Weights of a small transformer language model.
Size: 20 layers, width 96, 3 heads of 32 (1 for keys and values), MLP 256 SwiGLU, 2.17M parameters.
Training: a variant of SOAP for these matrices, 144M tokens.
Each number is 128 + 24 x the weight over its row's rms, rounded and kept within 0 to 255. Layers, rows and columns count from 0. Numbers have three digits each. The size before them is the row's rms in percent of the matrix's.

# layer 6 MLP down (transposed), 256x96, rms 0.283, rows 243-255, columns 0-47
102:133195143136156161133132121103094103110108121103086093109142157106101123086105125087127097153134115112090145103146144139141104116082147130124117
102:128086136116114101095132111118067110161165118153093102107089117109092082139111107139109127135143085109125140136140147139114136128126152119130084
100:082124139111117126153146174130118104113149126140083119096091154120089127126139150120144153142119147111076110142084150115107131141106117119116103
091:147089158132157140120124124112073109111138140144132157149151123158112116099154122147168139130180126127118171148169136141101129138128148116128143
100:137106121131114115118132113117103115110090126099141123153123242131168102099132138117139096130153130132111177122104144147149130133175105147119134
101:167165113155145107137104130119111089137166161122114129117154156174119169119130133135145132104096145122095139129129118158153124163089107143146144
102:141105128108128159078165135108153138120130090116115114143101156110123116151154156154148142163105125132134082152118139158136110077125117144114168
110:135125106130120087201126122118150121080103138160129134088114073109116133113116148140132166118118131141134164111122110138112108175139093156105126
100:084119134111170146134135122127153132150147127122093161115193133153139145128162142132073151091158131082110137117110111117090127075129126158146132
099:096139114134125104148165159130094102124110070126132144145148083143161102145138122141133160163136125156156121106109146145131096133100174117086124
095:122148102110135146119106162127153131113061091119101141119117089141108102103107118138127149134125109145091143113082096134119125130106118112122141
090:121105189099142124081108145177073140107134135122105184130194123122155121136121125125126105130136111094106157096117128105141099113120133116095143
104:164163141144087134157120097145112152083122127082118094147114131114130120186112087157115124165136147136119126110108183175135110134115159119148139
# layer 6 MLP gate, 256x96, rms 0.309, rows 244-255, columns 0-47
099:106134131117141098158138119118116107165135129165160149149144123134125119157080121162103157173140127104167126098114108095116181110126100102146144
103:110149114115121129151152122132140155140153156127095114105134129127102144101156168132109113134103103182141112126094119103115092119119109119120101
092:138137100128078135148124118118111107084164128163116133081136148137127125188103120126073098133100113125100126151128091142114137103114087140115138
092:148164118137108116158148101153120128121151104108088165112116110130140170162108094102095150104119160123149087159128126145132137107131124154123130
102:171196141136125109126120120121099169107164151111144135118120100118131139122116169131166103112110150141120104124135138124155139133163131107149135
100:163105135115136135119187120151121133126151069137138147147149096083137146130118125161176145111126114115122128136166082138114125148148131160138132
107:165149093163152105103101153114148165088142124154116141089120108126107112130145149138127141078127114129129071142148135105120120114122137151105150
101:120154169095134169099126117140102142075162112139126114091151135125171141110093093105154146084164160158139143165116153089104142083095102120081140
098:172087154103109093190184143164117158148171118135125117112107116106112129116166125152151102161129118118122142162148152163147141139138117114147099
103:078139141137134116137103139125078098170147139173138123145145145071198121117160091086141071138124136154156107136136163123148172101100131128132127
090:132135096152103124162138110107102158113161144093171117156148091185148139120109123104154134139089163095150129125121133156094139128159143137097096
100:106104118126140144176142114161139129128127118105185096161119109121099085132128105173153136155126177066147112140162123175156161128110124142152154
# layer 6 MLP up, 256x96, rms 0.287, rows 244-255, columns 0-47
105:174123128170125112181125135135120087107137143114138132121113106138117153111099112098112096100094170142179130145103130168110136106116100153116144
101:122141121091142174097133106087186160155082113194147170135161157105138117141089074175125138121129157115144091137132107142121163119130107116123136
088:126100144133148140131117133107150131140129073113161127118128116119101137101112129150181177112130120106155130110118177161105085118151150154152138
099:162136117161143124159153125098159104132149116167164117149143106109119112121107116114142128117103108103150090140111100085109109128083120115081133
111:100166128153114129131117163150150124077103096181126097152121137103153148117088121111087143142141125175149151134126133110103120146094116120103124
098:105120153133133150116120098130145143131106125150142145114114111139140160117178162144157146119156207137091139102148077114139117170093171123107163
106:112087149116139090136146105130121127125150165104128092086121166108131139149148093101127102161099126106152140135136168112161132124134156087172125
098:143129125128115132157116110182105107139150106098121165077118142074107149119135113126138071123118126119152147156164101140149151120106155076171157
099:118176153092145148129137138165133103147126091146144117090117107122160107071112150116140146093189122120155123133113119125145140180122136156125132
099:135150151129111113156159149135097122103124123150117116141143138145122131156137159144163140112151127127167089101139131147162133179136162150139099
092:109131110141185132118132130109146164127078171142113118137090151105134138085161105117076089111137114114129107088151137127133118154083152117153155
104:133120123131094125152124115105157151138157104120126079095137131124133159155138135116140119119151123120128143083111097117152126121115136111127099